Weights of a small transformer language model: a variant of Adam for these matrices.
Each number is 500 + 25 x the weight over its row's rms, rounded and kept within 0 to 999. Layers, rows and columns count from 0. Numbers have three digits each. The size before them is the row's rms in percent of the matrix's.

# gate: layer 10 MLP gate, 1536x512, rms 0.0391, rows 377-411, columns 256-383
# up: layer 10 MLP up, 1536x512, rms 0.0417, rows 377-411, columns 256-383
# down: layer 10 MLP down (transposed), 1536x512, rms 0.0377, rows 377-411, columns 256-383
gate377 097:552515521510517524492498490446499504517507530527516530518491486499510546500501483539472488469496472533510500536499533501526520498473463507523481470463533521506506500482471521513509510495482530508502487511539449517491490465510506522492473498502483505475502517495527513480535518525484471448504496465504509504502519529527513526527522519511529486532500495505517453505466492513478478536470
up377 096:475506513484510531518519450472490488516486497526503560515470490461499543534501535502481506446480485405498514513538536457534512496499516475530520549525535524467455490574503530539479501470484525501493497494529520473441476524470498502477513473468467493488482493510490500512526489494482494474522500484491506496468467581526529459522494482545525510504508480504462507503484502472495524494524
down377 097:497503481558488490498493485521487511493440499484447466491505487522465521499513545541505536522483540557518512503474516518496516532522468491495522542512499496511499459507481502474501459530514451473486474519446526546511530479508489511497504494504537485507495517565477473475488505500519523535484540516468484517488513431436507480491524480501468465501498515537473538498534466501510509518488
gate378 103:476560522484518526477565469490462498533491482507489516502458473512523448512524467501509527501527478496538477467492498451504484456525514492526464517513493453515569470498545434499486488491509524494537499492477485524517471497497496477466510520528496482485526485489497503520537515526501478485503467510490500468452481511501503502500529478479465513540483466508542534522485513521497502515466
up378 104:512506497462505494478532482508534509464513481494515538542484493541506489542506556514504508484490508423529510498547524468474509517460547531526495471463521510541516486472507487497526493480502540480473512460529516503515498526509456511502523464485504517472513471474526464516482507517507499496504515494512521511487557517551527523536469499485566474443519519478523489521522518489499487498488
down378 102:498494518444482507551508533519512489520443497510449502539502496486468467492498488497538486494521467507460519492504498472499530499504514494489523488504521472498483504500529527501453536519499493542526511524496513510489481490505542485466519434521512476475492493541498517511522466546532465485502484489540484481438528516506495506497471478510432492508458528502530479535498483510482511499500
gate379 100:524531550477472505465477502490483476510490494530474522525490518477517491506493523489509467491531483513457462531472467505484500505511501486527536510563522459481499484478499494534483511466421558502516542507497487473466520522524541473488475505501506528490529509466454503495502507522499524488487474512510513477458505512533498463558457500516527454511521510490540497499505512507489528501516
up379 109:530539533473538512513512512515495486520494483530506495527514511470500508506535522471482457486519495538468491512482509491522547496437490535530519499527499466505482521508497510520506542504527532491515528470511429481472512535512534483516462489498508557515484458478510504485532490518488501531489504500528522471469487530496518468515519506477528449450513504481523495485470494468524463534465
down379 101:483442466498519488471458552524537459448495510527492528480504559524498442507556475520520440476502513507475483478515495517480503498490450520469493522532492435460530495502512487483488473523514490502493520499510526468475470506521478541508453560525481480542491464443536499512488523513539456510495526498464501493546476478519497466511498489509496583487483495517460488467508531502515512541463
gate380 098:505503459490502467524474490467487499515476470497531543478517519485500547529522501475483489494463499454497488524456516464492492480504497454444488532456497507543506466521516513462501490477486472485488529505514501498495507533489480520513501506492474484479488493510518482495549484488520535514507509516510498521481518470492509487492494534520525475531481498480497513469491528475491476472532
up380 103:489502516501480497478503503542501494542516503474496531499499466474483474487503502542546498488517508485554484509481518498472525479525503517511476544509497476490481491483516535486527526506522509540539491502499492517508491464463484472506517563526489513569517526507437512502490532469458509523466482481496499488513442529532534531482558465496500525531530510530532522522515519513545506499521
down380 102:511485525491465518532481474513484498505470529497526496485448513461553484521471527501520498559529451494507535507490486522506447520491460485488493509515529524499493525503547523521491456510523519490533529510553495508489476538497502489472543527508501480460477470518506519494510492542534520513480558543523502530496533463492522483491510483496466503510494519499521511496488541468477529495507
gate381 102:474456455471519496500485493488470470490548536495499558525514466520519512516518499496476508479558522504424506540515517544533486500448485514481489485462526502471536520501519498496495521483475520487495505496516518473499502532493469499503465466468500485516492517479502476487500492490501481484505480546482483549509505520475485476508468495486510479499526460474490473507514483481489498483505
up381 096:485487492527459531504527523519491490495502487535516515544475510490492459481457497462503578469519482446521482496491533537496515466455491497534527497532500530486501487507513509510479499512501487568528480514486507482490554468531484472491460524523541512461534496541520514537467479489505514453500491490513484510528516541505487471499524506466497514457497448502479504484518451514529530455526
down381 097:494488508501493506528479455515495518527455491516487498553497480523552473506522457525498497531454530508560492503494473498470505482549494507492496508517490508469495494507491521504500515485538483511493514498527496503475492473471534511467461508501471492481512498484482512485511514451470495497561511474503488519495489457482525458533481483525533509486505528479481503486489496555517474489488
gate382 098:530504537489486482508490509483487505475492467518485512487498501472499488531461465483498493548515485468547462500496498468443483504530545504502538490534475511503529463523484500509480459514499553474524505516543513483492487512452494480536520516516538495476534495450457470500471517477481554454467512494521511476535494524451484482524495465470557516505533539489528497533500527477481513481498
up382 106:519473461498487540511505469487520503517473519492534486512497491522532483544541521518513509513507503520532485546477470496468485530473509476532512488496492530475504490509508456528482518539516461470525495488486482505535527478521482519513479441509515458532534471499510459494466494488486491503481465489487462528480515524533556465549499523483539530543520499508502517479505558467498488581492
down382 103:530490530508495473469506508540484521537530498492478506433480489483581480477448488476502514522518490486516493437532493525491500497499454496474465504502481498534476494485511495523520518525519474525478484514514492507506494503537490502533505485480510504491482501535473484493465507506464530514489519475523476503525479511500515503496543496506494480526498510477529489525478474500526523519489
gate383 091:503494478489533509517498515510514501502513518496493509542498535485495522520515487542523470496548539465447466503478531487502576489488482502496491542525468519539527508500501534516477505528495535512500528488487512449546496500524510516502461510513507537431485484489494472503515482509504479499499552517498518480523522548490518544484490469525558489467515508489489496483464518506536511492552
up383 087:534499479503488502521476496505508475501514527515484531458489476533510503494463498450492505506512516483464527509504516513488507538470494541469500508507495522534503502486556430546455520467499487503485536511452543524513535467495460498561531510509483508500496494469503473508522455488466510470546527517500507504494504511491502499471484512535500521563497477489485482520478473465508486480487
down383 088:507507512449506510483476491449481495487464521486490510494492500496488493490530503494483489490525493531522508512498528510474505566521525500496517507471516514512478496484547476519517504511453488460507533519537512475499448521496496513476472540508509497497485451489525515482523501532481433528499469436511497484551432457478543518518492474524474470443533511509504496495518529504512486473517
gate384 102:488493503532521456475526518518532516535493486477488498452478504494544479476499466503519510449524496477458547470476466467484511485529531512490506528493509498533515481494504451442517524519534513488465509518485492525505510476481497502490477459527519506534481510478538533460472505504507495505490455505488493486515509524504483489521488514504464555536476482489445440504500447503487484492531
up384 111:497514533535514487490498516502525550536470511497454522547540475489534519494445480544485511510489535524510504518454451484509510465501497517488479512489484484464482481511520464517492457528475517507500525481486499492469527479474495486488482506470516514486456526454488496493556484490504479478543487493482519450532494518488509504495551506509487560503518491520513471512491457499454487550542
down384 105:519487465477501466482512500550531516517495506494492506518509479479482491494489515524474505497524455455488494511475477529531576495518524535469508497463525473506503495543479517526500544466491488530524494487458477548509493482484473503490470501479509502457497482512460498420496540480528480539490485483509531503477519495489454534514542528494516479504496494463482495531491505526523486538514
gate385 085:459519508529474552521503502520540541489481493511506490511506545503512474494514487509500517475513543529475461519500499518503491527461512503515514529498476512509527501482475499528518495486559536482531486453522503507492480516553536518460477463513503513523541518524470502502487509475504487508456490481474499499484492533475499470522534463493525472447514527521497485485492484482502516534488
up385 084:469500468467468520536486512524506497489527506492484506523509483456513497465536486467497519484473456532483503519519511495509514506501498474457483509521533519468519459482489533472533510485486493480539505541511514458493477513483480483513492474497506518522495496524502487503475527521478515497500514510512526498533499524449478586513476494480502479466546558460532481483514496522502478465501
down385 086:486506523520535535501542506510469528490488534495496507507561454458459499487529513489487513495494527478501471488458480492551507527513484550497495506514486471522475483490513463517475518484500517491473483503491495512508482510505545498470501478489528518502522506501459474447493480457507542500491494526520553489493545538485493457458501500553518538501464481480504500491489438427513513533483
gate386 101:501463542486469526517501523529459480500505458497503530490474511490538499499515465531481448465533508521516522493546499507509516517463465539496485483516491487527517538477515514497493501508508545482527538478535458500500483494506506498534492470510524493484483489473516481472489504462526518481529467462528503488504502497503440487517481495467521458497531495472514495499486521537466476500521
up386 098:526529507535504544468513499495517526541499488482493496491460485514568491492518542534481506498529505511504490518511531516508526559497540520505456527460488472503503513502531542527472526528516509482528494473538514501496485501463473583529526492534514501484479525487471466561485477558544482477473530530549499485511504478516522524493501537487472540489499516514531515543445516512500510490506
down386 100:502530455510518483479545502442477545502516504514506500483501497530422480551522507498493477517496495547492491489485538468534514509530510479481551469515479467497497459514509487489533480499521494484485484545498500522484546460505531539429520535431485496509476591492462504493499491478513494523457495498485505496515517499492504516512457532515497502494474497494479483471516483473516496514506
gate387 099:467495461492441482505493500506498468483520479508562509544478511502489466536571481535492502486498522496512523524462496540539531546485480508463488438474538522488513487507480486484487500542527508491492528537533506480490498488495528499506499472532514454497442540522526509449490512487512503510489538504485485489445522505481483465565472515503482507500466474504535500480566490508519487490486
up387 095:503469510478512526451534492513517497518493522507488533542480496497493449502495522505525513484528490433495513473532484508454493530473469448504516523495461512555524466505550480496519512504499549517513529509471498459532486525505444459539485473465498515531470509511468466548492483484518529563443511482516491484497493532532525449491507559499525530518479495529476518502503513484505471507538
down387 097:496472476509497438516523462516512495507485492496496470472479481506549517496549529482517518528493525484482528535522550526514497514504539466488498470516524531460518455525530511487553519486529507477482521566496535520499514504512492485455499533521501503501457539504513491498483524551511507492503529498503485498503510514515498478522474466491494543456522515500495489480492500537492447527517
gate388 100:481507540480501504491502524513506510534510466515467494467452493498543524494545482523480478538525502464471504495543532494476532472510476540464458509519494483512483495575498492487512499531501498487470475505514520461509524505492462518506466516493526528542514493490477542467497490487505502538476547529521534516481514508526472532496473517503472508516485488483503464534509483506479533480536
up388 097:506496539471469488489500520503482488485490505472550497476503485438518445489523478500475479496503514492505501508453423504495512524487546462520462503535516504474549518524498484492507493505534523428475476470512462510525531497496523495530475536540535526483508489457464518561488510539502508496502486495517554470537504468500531507502517506453496462498526477507492461504427517522522500560496
down388 098:489499436470548504463487499469505540488480542483493546481497493560481535477508548481524496472515500491490552481478474488475475526518509511491483505519525454513494462489496504490508528537496541504492498469466483466439460522480487520497513501487479487493468480563511534453512495506489470495465446505481492518485502476481519511483554506529518560526520483489504555498504520468512487513462
gate389 085:487478515500504487459516455502511484488469508528493540508511497490481470508471510508464502556481504494500562540491478530502501491453489462574514494503524488494535491521534510485517503481463540506502464501507533515510506498488488513479486508459467483458540474537527500526463466514463488451488467479503485522508517512499521478532490492509469445503471514499508526485481487514513468538491
up389 086:513492485505532501480537521480533431477492483484493502499461503509509518526481516507453490488505467512494487489490498504536451485480515470501502489497497495494471529478484514532508512468516485506480495484454499480521485454485492495506473517478487503511501491504480506516516508495543492490488494516505518444509501482500482533512518517465495468477468512561534510513491525529485480507533
down389 087:506519512510524533498480477479525544491505493508475498495490513447532464497502468510508513543486514501483557505491528515506529477491491474505476493524505481553524497509515498506498517503477534478495468489540509508502497535507449484522487483505471481456489488508513502510440472524493489502484471492488468534459528527482499522533464468505516503514513508445525496488516461461515502475474
gate390 095:492519502512519487522514494501456473478534462493525485498504503500512472476482523477454515520531465455495481468452526541491494499529487482530524493555486535511520470505454541532494454479445531459481526490465504482542519502515494506509504498492505499487506469467502520484520492474531540477495525508509520512505541509504466480493462478512530453524535519486499479498487525531496530470524
up390 094:523533512469550438505516516499483476506528474495493551519502504488475525503504536522487504475515483494473496477497508452487503483521521505497554532526487529477538474561485522512510490463482487520451489510454482478484495493468484492479494519482492452491519464496507466517462515508487470471485496499487509495444503485512539504557487492488477444477458469489506511500489482492537485499495
down390 099:485510486540471520524470449515489491478525441480523480515506523487530498450468512484509536501488490522512502513478517528491506473503520489509501470539470523531499495492542485490450496481513517459492457549519522493518488511514502507519479503458523561474530464447477527508524485466554482513514491512511475487544475486536498527499509474540540498515493506462530523482491518514486510499521
gate391 090:494521499503499447473483511485510463489475500479457462480453508470477516476486501542529493515505445470471504474485490497490486476577494478430507507450514507493484487526527460509517534471451490500470512511498553530525502476480518477478551518493429447486477516523498473486490452524522484492511562516481522501505479489485513508513515471489473488516478527513511546480492474466544506467494
up391 087:469508506564482515518496500500468496506527478561496547514532472487509520540540505462503530490465491477497492488507505462518497502452486505503464504512440504501487491504499500523472493536505512517543526481511479469519453504519483485490494461500540518519506505465495494487565459522499519529525508471588495507525498527497506478459558486512485486483533507513519476494503459504490487468496
down391 087:519488521479515449497495506537527487535471507505493471517508533497509508449455520523482466503525491507529506493472502477484471504541465502521490530480481490488484497516485487520540501458454446493470448508484547527477517456538475499490501513488441495512476520508504510543472517533499479474513493531445525530484495484513494514513500478488506501513486494519525521533459512469476455476504
gate392 095:516506520485463460507491509513517522526493493515473511521512484506520502505485487504468520477490509519515488495463495487485497485498516476517497479530513469496511472540514509500501483514499489490500499501498509475465458507505512435487487524508543482494506517504545472506467543497549498504499547486511531501524537440473478508470547488500517497458515553501565478499489510510512544522502
up392 096:527528498507548508526487501501494466542517519470501505500484478489492471470474471531466506494504508480461499496518512472516497521508491480501467476488548492470504518518531492509488473510462498482539529464536521543505534483492520470548505495523486514485511537482506537522554487508518474522545522448499525468470459465494528529473491508485463485514474473491506508510472541469458469527502
down392 098:500489494488445471518497517559506521497532498471510522449509470532529475553486451514530476507505497490511485535481528491511452514537513535473504476518481516486539486468558560499463515506484455484483535495466466506506505501532518494465490505521446480503510487542452476487473509518485469511516510483511498503487524478531499478525477506482500533499521510521469521522503509492508464502497
gate393 105:543468497474533499583538482485478473500486495511515508516515513490517507493532500487506509546473468513465479488498530522526543513486490510501487508533509509522485482490473494519521498536482507489541498512519494543497501524540556496544497489521456528503531506488495505474484471535507496486468511485441520511528499527463476495481499460480560548526481514461451528476511500494471489497461
up393 105:467524516522498526491494511510495472499504534502482498494483532481502525477519509486526507511498489491584520460486509475487498508558553472545468507529530492499511489493517509500475495489506526504480524526489517516513470518483496488495515501519526467553502544482502519475465529431496486480492514528475534475498492509524497488518474507486474494486500506478507524550486564480460472464482
down393 103:476506501475456523484499485523506480436513485564510533513484516486545449474507485478468516514507499564488508475542480473498466528506479492509503522497508495486472497511504508495510472509515454490541481503521471509564508478529456449547514468520465528454493507531480497544516472518487544526514483497510486552503547477519516486511513500472486515485496531527487507521492493512499540503482
gate394 100:500505474502512467472524518454494495538489478539475543492530500536495535520510483442510487510523498486489489451492505501511524463460533522496479538512509443482505484501485479515500466494504499494508502546531486533539563520538491441474473491518551476522532481467484492515497529453495541496475481510507512488461508492487490514508455541531516535509453506486525504505519505558462514465523
up394 104:503506524516479508489504517475458500481496554503473506459556478562465479527513482501529438487501510504526542498512530498462515462474486527540510473513481498457530498494466489477473514496477511508479493477480472509511510480489515479486491509516532491476508495471485516523487508488429503495479497474486461489500520520517549508508550459500513531515510523476515488537515518498498481544534
down394 103:486499475544487519496479505519496483505499487532491504508485553488529468545487468483497498508523488492489513476477506538471501519506466488505528492516503466457522477510444486496466513482477484512507522526511502492462460529515430481550509497509508505498469529491490512497534490496502510523491530481515514480506525473487559499471492482471496506455509496442512491501517531509485488487496
gate395 105:528528520497500532476521499514492468508516516483448502508486573507527481546515529530491499505521491523496479498504562465541483487463481512507497506525518461522496514531562508448506495481501518505492502536457467493477489511459496486488518501495457460523506472547488502465445519520473471513461502489533492478489513485516514464516488452496491507534473499502495457510464490521506485472501
up395 097:509525534494462505463487550543529515495488464492517482521545489499498532499518480496463506480470507505496489526496514495473508519489568479489471483527505534523472500479513544505492504523556503480485524472521490485541492470514491486511521531521553536516511507496482503504497490486509520468524464476463473494465495466524487481506508496530464485522498507512528537496482494498520513528514
down395 104:481513464519514485522472505535528484498533482528501530502491498555492503479476486487525495453504475482528554494518484493494511491535457453493499541488504489455517479461479450512496490525496505524500411551498527504480495495571525515500497504490502505459511591516487502479498519507521518487525504481521509544510506522514478508492495535486511518517516491544504524488492498480514515514527
gate396 100:488530470516514434497500492503509476485523511489509491525496511459504509484458448524493531497499463481521505507495491512497526508519527488479528501513496541498513505519466516502515449455499519497480501540565474532480478511525510497520489534494555476528516510457507524497492547510533503457469486499504565473502475519497489507527493503543509512479526536475473505472480537506517458482460
up396 100:483478513459477449487512501491504534500471493497537505488520536518508521476535499494504483524523510531513482511502434509523500512524515515458445543508507502477516509517499480455508483498504517510494473483515467458470545510549553441487500513511517490541539506506518477492548490530499515497490523505567503466520503508509510524491463522538529511520494511494486525481555474443460490519497
down396 101:507505523501467453545532500492514471510488489512475517509464494494474539506459478512481510568529488478543530470503502467482536545499546491494516480537460582491515456491541483478499509493505548468529475489475486546499494494493526509485483515537546498511472497520500517478506446511513510520497528526507533449520495528476489530530524455493446514516486522520483463514470489461527500494510
gate397 104:468515540482483500473537461456520509524495522450542530501454503484522500487534512504530521491534475506513508489463488490465475512489522481514456541485490490495483491526499521471493472512511507525487522454509447494537491463491516472472471507517516533512522558507513501520496530568500518470468467483516481519476502522486512533467500523507477509527504487496521503527536522518485523471490
up397 108:515502496510507522491503480477513518484468542468483505506508487530507529521481490520497522466475497515457491528451514495486517520534478489542479542516517515506487473474527534536512503499490504504497535495515484470523509465486495487488522478506517472520545505509456471524497496502504519499526487534496517524517465471467529493464477492504492542501514506507485530489550510506481548506498
down397 103:493486474489502504492521499535515476530508485494484490502471492526515533515471493464464472501496487480514505500526486521527508542504509475535542508461469474475475513489471483536507491459478500444503525471478495502541519518497501470502511510495536533496498509532535506477528526505493511522477490509502501500462468503483475531485492475435539468465469531584543460494523490510487507511514
gate398 095:494453504521508526492529522476494488455512456499525511481492464520508526474470496494495498517539460497496492504448454498499481523487484508514508493490515465545504490457529507523495511518517508549486460464489480435498507470483506530466475483475457538464564550527475547495479468477514482456519507496482482503509526516495522502500525523551502535546490470544473493505485481455529503481495
up398 089:499500513511540478451458498466496489532555519451493496468499507518504501504535547524472528488507483503521466522506502461521486497483482504465513453473518519504526515485451500526458493492480501519472524504473500469498524440459501462454485520503497489502523486516480486510514484529519486540543496536501514520491484544490483463506525555537504485485502530512479481497538467531493496506512
down398 090:539495490488485512523521498548538504475468485490500494534518549405554486508501488495534475508491535522498523485464498508516536481504546508512499517487485488450463487475536464511532498504508497456489528476518517547519473545503494488542463494494496519502503464508513509489486534506463545483424541465484492513475470486522477515532487490471505525472492509524522522500471516513489490479501
gate399 099:521472486482492489482536502507495548501481485513479498479493486553479508468487499492486521490512478492480508558507506499487479523538497457451541514492539527536520508515497549479494446516481505523505506455513507484506475484488519480542508505473482494520468487507527546513485478535489521507470494492489510444523514478447499478523503502485537535527538511468461501553492499483462515499471
up399 091:505503515535521455477520506523544496496507522534516524515489514507510441513492499508479476481502511468514515488473483458496484510518502457549527521524523521545512502508550499473510545491465475511511502499506516451523503471487501474532515520519530517458515496506497507486534530495508498559497487510437491461485500460524477485508521508526442480557483506491520491526532492503565490544469
down399 095:500482549487516497461498505494495516474492533495542484499494518507471504525442497492544558505513492506524538520521505517514459525497513482515502510504496503491464485499499537537488490448528509490479494516485473528494487489519478499464466486506492535474526492486523482528518498476506484482507518505536494545496501507500558532506444494512524545488533506478420522492516460474497482535548
gate400 103:513538525445503463470543430485449475519529549496472515527454523501485486455457494476470515525533477453466493510498544563458508498521460487533527470474484518492523482510480459478471499497493521497491501492507495472529501541502525493508494500513474513468501525495516504483526456534545494517521531501520506501519524489484490520500500492475503565470491522497554542485490483512450566492519
up400 102:512518492519512524530498541477485535507485486541494500508467476502495526461523550462517474492421497524510472504510487516481484504503468495490491504463493502511519505508501512485495470492516499522524496487472513500491488500482469478527484503478435519508504508511511503488492539483549509492506502481508491530486509567513506526513515526479455518504482526484465509501496505455532546521541
down400 101:481479520503474512494482494472524505506501514532525487499505525481534492511558464473480458469491504556501515520471523496458534455488468491503506556505459517505514508534518498506453543493481495485482521456512526513461484496481459458514472495505549499514504475493509453495522471471511525538486504489482502489495484471499497539542501501515540507461494462469524479481517503455499498488479
gate401 102:506484505519539527465491495491492547502531491527464464483446486533487501503525469523536499531475522493477499518511463479473476469527470494530485508479514530511515492476497472487497450505487483493443497503484536524507529458544494521547524509522497496509457486481464497525445516544523534462486514486556507501486511469514476522449504525529494550446491500496477549484506447489490455489482
up401 097:494475510509528477528488487473516502484455456524496471468534502494511496461477530455498561518512515530513548470478489517510494524517487514511530517518507529486478491496488486533526519498495531465497453499489456494489517489477462521525500478489519464528506498495504517551503477513473497454464491523489517476491533515465516515523480467463510486480490503487551483479434453474513496558491
down401 100:547498464504509474499491528511474517514533533484487464509481496530509497534538482522516490479526465528462479518499487492508458495480485499514488523468488511487497493520436530499503504492558526498456510502470519505512548473500479569541507532482495489504548499506470499478521498525448505496508521511543491571518503480512503494467503553497501486462505505435497485495537464490507495488517
gate402 106:536512488534495521578506517492505491549473527502520521453506478482533541501456481487523527484489464519470551471493438487530532495502524516492468483482447457538523533527463514492515510537461537497467452519485521480521474486534527479482495480519519486505467509481517516460473507438492505520532506530494517514468483492498490499482496513483522465486546500475500483475500509550518491467466
up402 110:478483493532473507528450496497499435546511503479490473497516495541492560519517499490491478482507485487504443497520525478498514471553494519493518484545481452482497474468487523511526551511436492508484494502498526482492502499498479477524539510467482517506473559502483506486545506538492531494481548536518501522483455523480476547489537450512507500538541517514475499510518527484505509529482
down402 104:481476546530463543516538513487458523503540490492465533456477491507481517504481453532463537487503479497493507478535475450481533495555488442472490477516489503446471501516506493522490510495485535522477453517515533484491515472495492517471503509495413521514447527476494505475529461440491501476550481456493543533528546507516515532539509514462480530492505450510493488533517489503478457481483
gate403 105:551507495480526458495495536461495517537512493535477518510508512516536514481532500524537508486490522560522499503483524507536483521520469508458512518490470498517494491533500505541522497488519507495511511486474472526517521499502518526461451518551549460498526520488499511516538532518525524510479493481527512477470487425494545502559531485506522524458517523470490526487449494498494532523558
up403 111:510518520501487496469531509512505501507487490470505465523505481488495514521503534529514491517492497477516476470511458512482505514503493491471515490477518475492494525489540475516462489498520548490516524534557526550488480498452500478487537505484503480534456525484457497491486571494468519512461507522521535549551513495513447544511486522479489477508527438523452472515513508530541483486424
down403 108:510524525526498481507466481493532530525502498492532477513496515467503522494471519528503507477546484500509482495519486496487490519515501511556537485510515489518492512478544496529507495492521530495498489543561506501480506497476476483504490506495469540544462538490522532424465470533485500500450440476506534464466490514496513466488568495516477480525513506512478484507533507488485552516507
gate404 099:505491520504519536491519502490494472560503460539475484516468523539516484531502477474487487486523504529500522491479450484541508473480521470490500493478485468503505453493507497569518506507497500481452498495529540485521503475531541511545518521534489477479448505509499521478475465546473519528503459505509503512470523461454483508492483488529522529482532529480482511489510514435500525459456
up404 098:542537500526485481520498524500498503511492500473443469486502505491484534521488529493506537488518512550487504491518518437509479466525530512500471483485523510487509517484515493520505499512504501509478536455511514520485494537499490505478463540500525510488491514510525519456514516474513534528505456518501492482494509480460528485478538470530485508472487517490536481527479517508470505468507
down404 101:488535524546483520543545500546524528515542516474451481476536504483550496483498515477492498549475485558465548469497473520504543528470495540544531481522485525507506497482529502505455511492510515476567511491502513503494506502484514452514498486496467525446542512469505486517476502496471494521543491549496497488504530482521461498502526492501535482507492496471518495504522450495570500479523
gate405 105:499504518524522535499532564470511523511506521510462490508526459491524462505475502521495522512542492489494528505495503519515520430522468487504512474500469503459523451477471476436497500493493480497512505500481523477514486502529490462533487468466483523534483468506500524481496556488481526492492531545517493492480476455481493515544504474485560473484472501452478454528484491510457543523477
up405 102:547505491505548467524472492500517490490493486489521501510466510502508446564504474520490515522490511514530439514527509536487502511531524462501473475487536507546485474520551495496459451497521486460499516510511523493501485478501526486468492499490509502442446505494513490523517552523546510487511520522519501476537506443536478491499514479504481500496480454502519479499547537523454515449458
down405 105:485492473521462453496481501504466494524521499469493458501505503490530516477531522502527502487520486455524510538497446486494476532521537527510497526495525491522492516472486533493520468534497513541515496421532484511489509502485512555528542514506497529467515497523503515508471435487479482528489483450526466491498535523507517494507497510499511491483522535544527495457487463482500470522577
gate406 100:449505463468497456515508488508491477510510561496484525506454502497533490516515491489504458516506479546494470483520488506536490542491511489504490514485498487480513524502478506510506525478478512456485501521512514534532519492505527488535445488488484517543529473489478513458507479527471518537471521515519494516472467530474500447516454478502539475476519456470500529515524477537476537514515
up406 100:526566480500482512501525515472505497522467482489427497497491503490511511517441512514515488529525491511460470518526518499536537471517536485480475520493536457479495503525503487447503486537441469530495514535524515521530527507471510548467526512488487463474475503497510505502530495473512529506488503448461474521482459490491476488535550515500507497479516483527479484479495529495522525531506
down406 100:504465530501490532505490548528482518505471506491508494524475503565512510510478496502481484511504537476473545490484483475492528506522524484461497494459565495535508515485484490528488474505463509525477483495473531500511491461472479490461526521484427506538514481520505501479504494503546535511517485506468481518467509532500474509511511509485461526519479479534474497515524549483506542510455
gate407 103:502502517522488490493500501534513448481471541490485537515516497459502545473505458518485432500526505490501543503460445474510452481494552530480523488496477531471484484518476492517514472506513494502529498511514472499526456520488521522475498535458552530490502463528520485515464522538523432495499526494485513472463450487472531524525480528466518510476502503493511539515497562535511568502520
up407 101:502495564512505503492486517493530484522436456514463500482550517476516508496472503477461536531482488491491531530537523464476488472477491493499505469493541476453495510526515459505507502477496500539486462506496527481519536503501526502520500513498506546525495530504522514493525504516492475527471536502484497455468483451483505512489541509486486493533496499514490486482490476531517468505502
down407 104:528488515492486514500531498492552524531480488468517410525492428499503490467506492512498496463487496492518500527503453501515524521547492510507472466484488444502524495490499497501520482511495503486505468533510508535515491512502504483428517505479516518526525472494548482538523491499495469477487510487521469513517480533500482551485465559475485516505556497473466517440484517548547523536455
gate408 098:514440507458499532523481490533467518530506521489501504475508480476516514524467492484484500520519483525492523472488511513501508516507537551507517448497474510537506512555478513514486514434529510536506512500584529516504503498516507505506463500496456481454520460518486502450461502558514497497499477522449487490533531500507528507515547496505541504526506546497480533480454558513527534438488
up408 095:520518478502493556545507544534524508507562519492516531533510524491513494497512512490502505481500543516485531521477529507490499528491486508470455494488515504488501471523496458482499534494543486498466466456456517465574520498540522529522493471481519506555498508517503519465512450476492510527500526512519510507497479526452518504491502511473471489487521513478538529500513519478507521492498
down408 096:515472510528515514478500500461542514503541483495501487515460530537491490483471489463484476503501491511474489519528488502478551529517538480489506511477522483537467507537527486505503450469455480478513492544467463488476439473472525499483524511499509486477551523439482469547494524524461480544460499500536470535484488496513476508462496497510512557496474531471522467487501483494524525516514
gate409 105:467516520476450492499491483466521526476511513500481506487491513474524507460466471517515512533533497487498473496529488491522536531510450498514509532536559504469485524500482527516520476529450481504527513517466484525505494495504506502508536517520514532518496458502507546518504527518528499461531487531540482494496514560515473474503504526512496502466466495493497518460531508518478503506518
up409 110:483542486500537490508510542539523493481505512539507494493476483490465526510528488484554486511447555539519502493525474522472473550497516515534519467501512512508545498465490500515493470466511508502482466496496518505518535497490535483512478462485467510462508521474495520521549475506473506500520541469459480478469498471503557505488488492520501509483480486484493501576523470520477522543482
down409 107:545493467534480527497505524530452514489512548551448517501536525507511515466544512498474469497484451547482503485488527477517514510520489507527508502526468483490500464446513504561499487502555508532490484541519515496532497498488502444508476420495516440507503522493447509494538491529509533503492513507486514499528491465479513518495502493491517498504484482501442482555520461518480532494463
gate410 104:509433516551516493491534547494517524494561532503489523475475494442482513455484478455487475499490502522500540507473527466544497471493476494510519518532528501490515514489482503485513523468520495419512514518525467509503478527540490502533478498472505494493516528518484531453500492558490527484538524491483527500496522486522496502507486477455493470502494490484521466461536547504476478458496
up410 102:443471519488485506492496503469495501459490605512549485519466514483460507454521506440530481488494488517484524547495464493480494493509491513516534506470486531464523486513488486492519486494499480498497517493518509522514512476513517535525498497497455514488478491498490498500476504453477544505504487537486519508489538489524523437526484479485508506529483504466533525495492464488484482481487
down410 102:537498500452485469507463513490471468541501470516520494477506515490564536461456438502503521510478476502520464485514497482498490502494465496550497557491554521487507517491461496488512509513500524471486535475469488461466497543472518512487519525478535464528483494477512546505493499486497522525544510506528550486508529467506499502494506474507485475458473430535479537504495480550560553483514
gate411 095:513489456539521494494488472489456490462491541524456517554521497447513534506498491488499494469507490507484492510498510518499450477527529508556503480497515429519511532451509522477507496478519517455507514483495468504517506503516499506465483480504487418529469490466535487501542487498477496516506536485516484510485478471511533446480543540501525557483535524507513502540544524467471467518488
up411 098:478531521500527523498500555508494532551485476515506515482525535491452499468519491520529477485498489494459517498505461503501461472508523521482497472468501500503480495478504494468493496498544487531505518455546515503520497550495541474485516472518510552477494485514509501479456496489526522473533484471499497523515535471495512497534468482493502491491513474500471504507529498499445522468475
down411 097:504496491520480492499472484476507459461487407497502540495497484496530504502504502509505484490488496499542491495512510504476490511568453528477499472462531493514509516501498504490530502483477470489483576504484510482471530473524466535520515540504460539504478461470476493500485515497572507512468474510504542485453486514493535481512493531471489528538536521488452511471514483539482536500526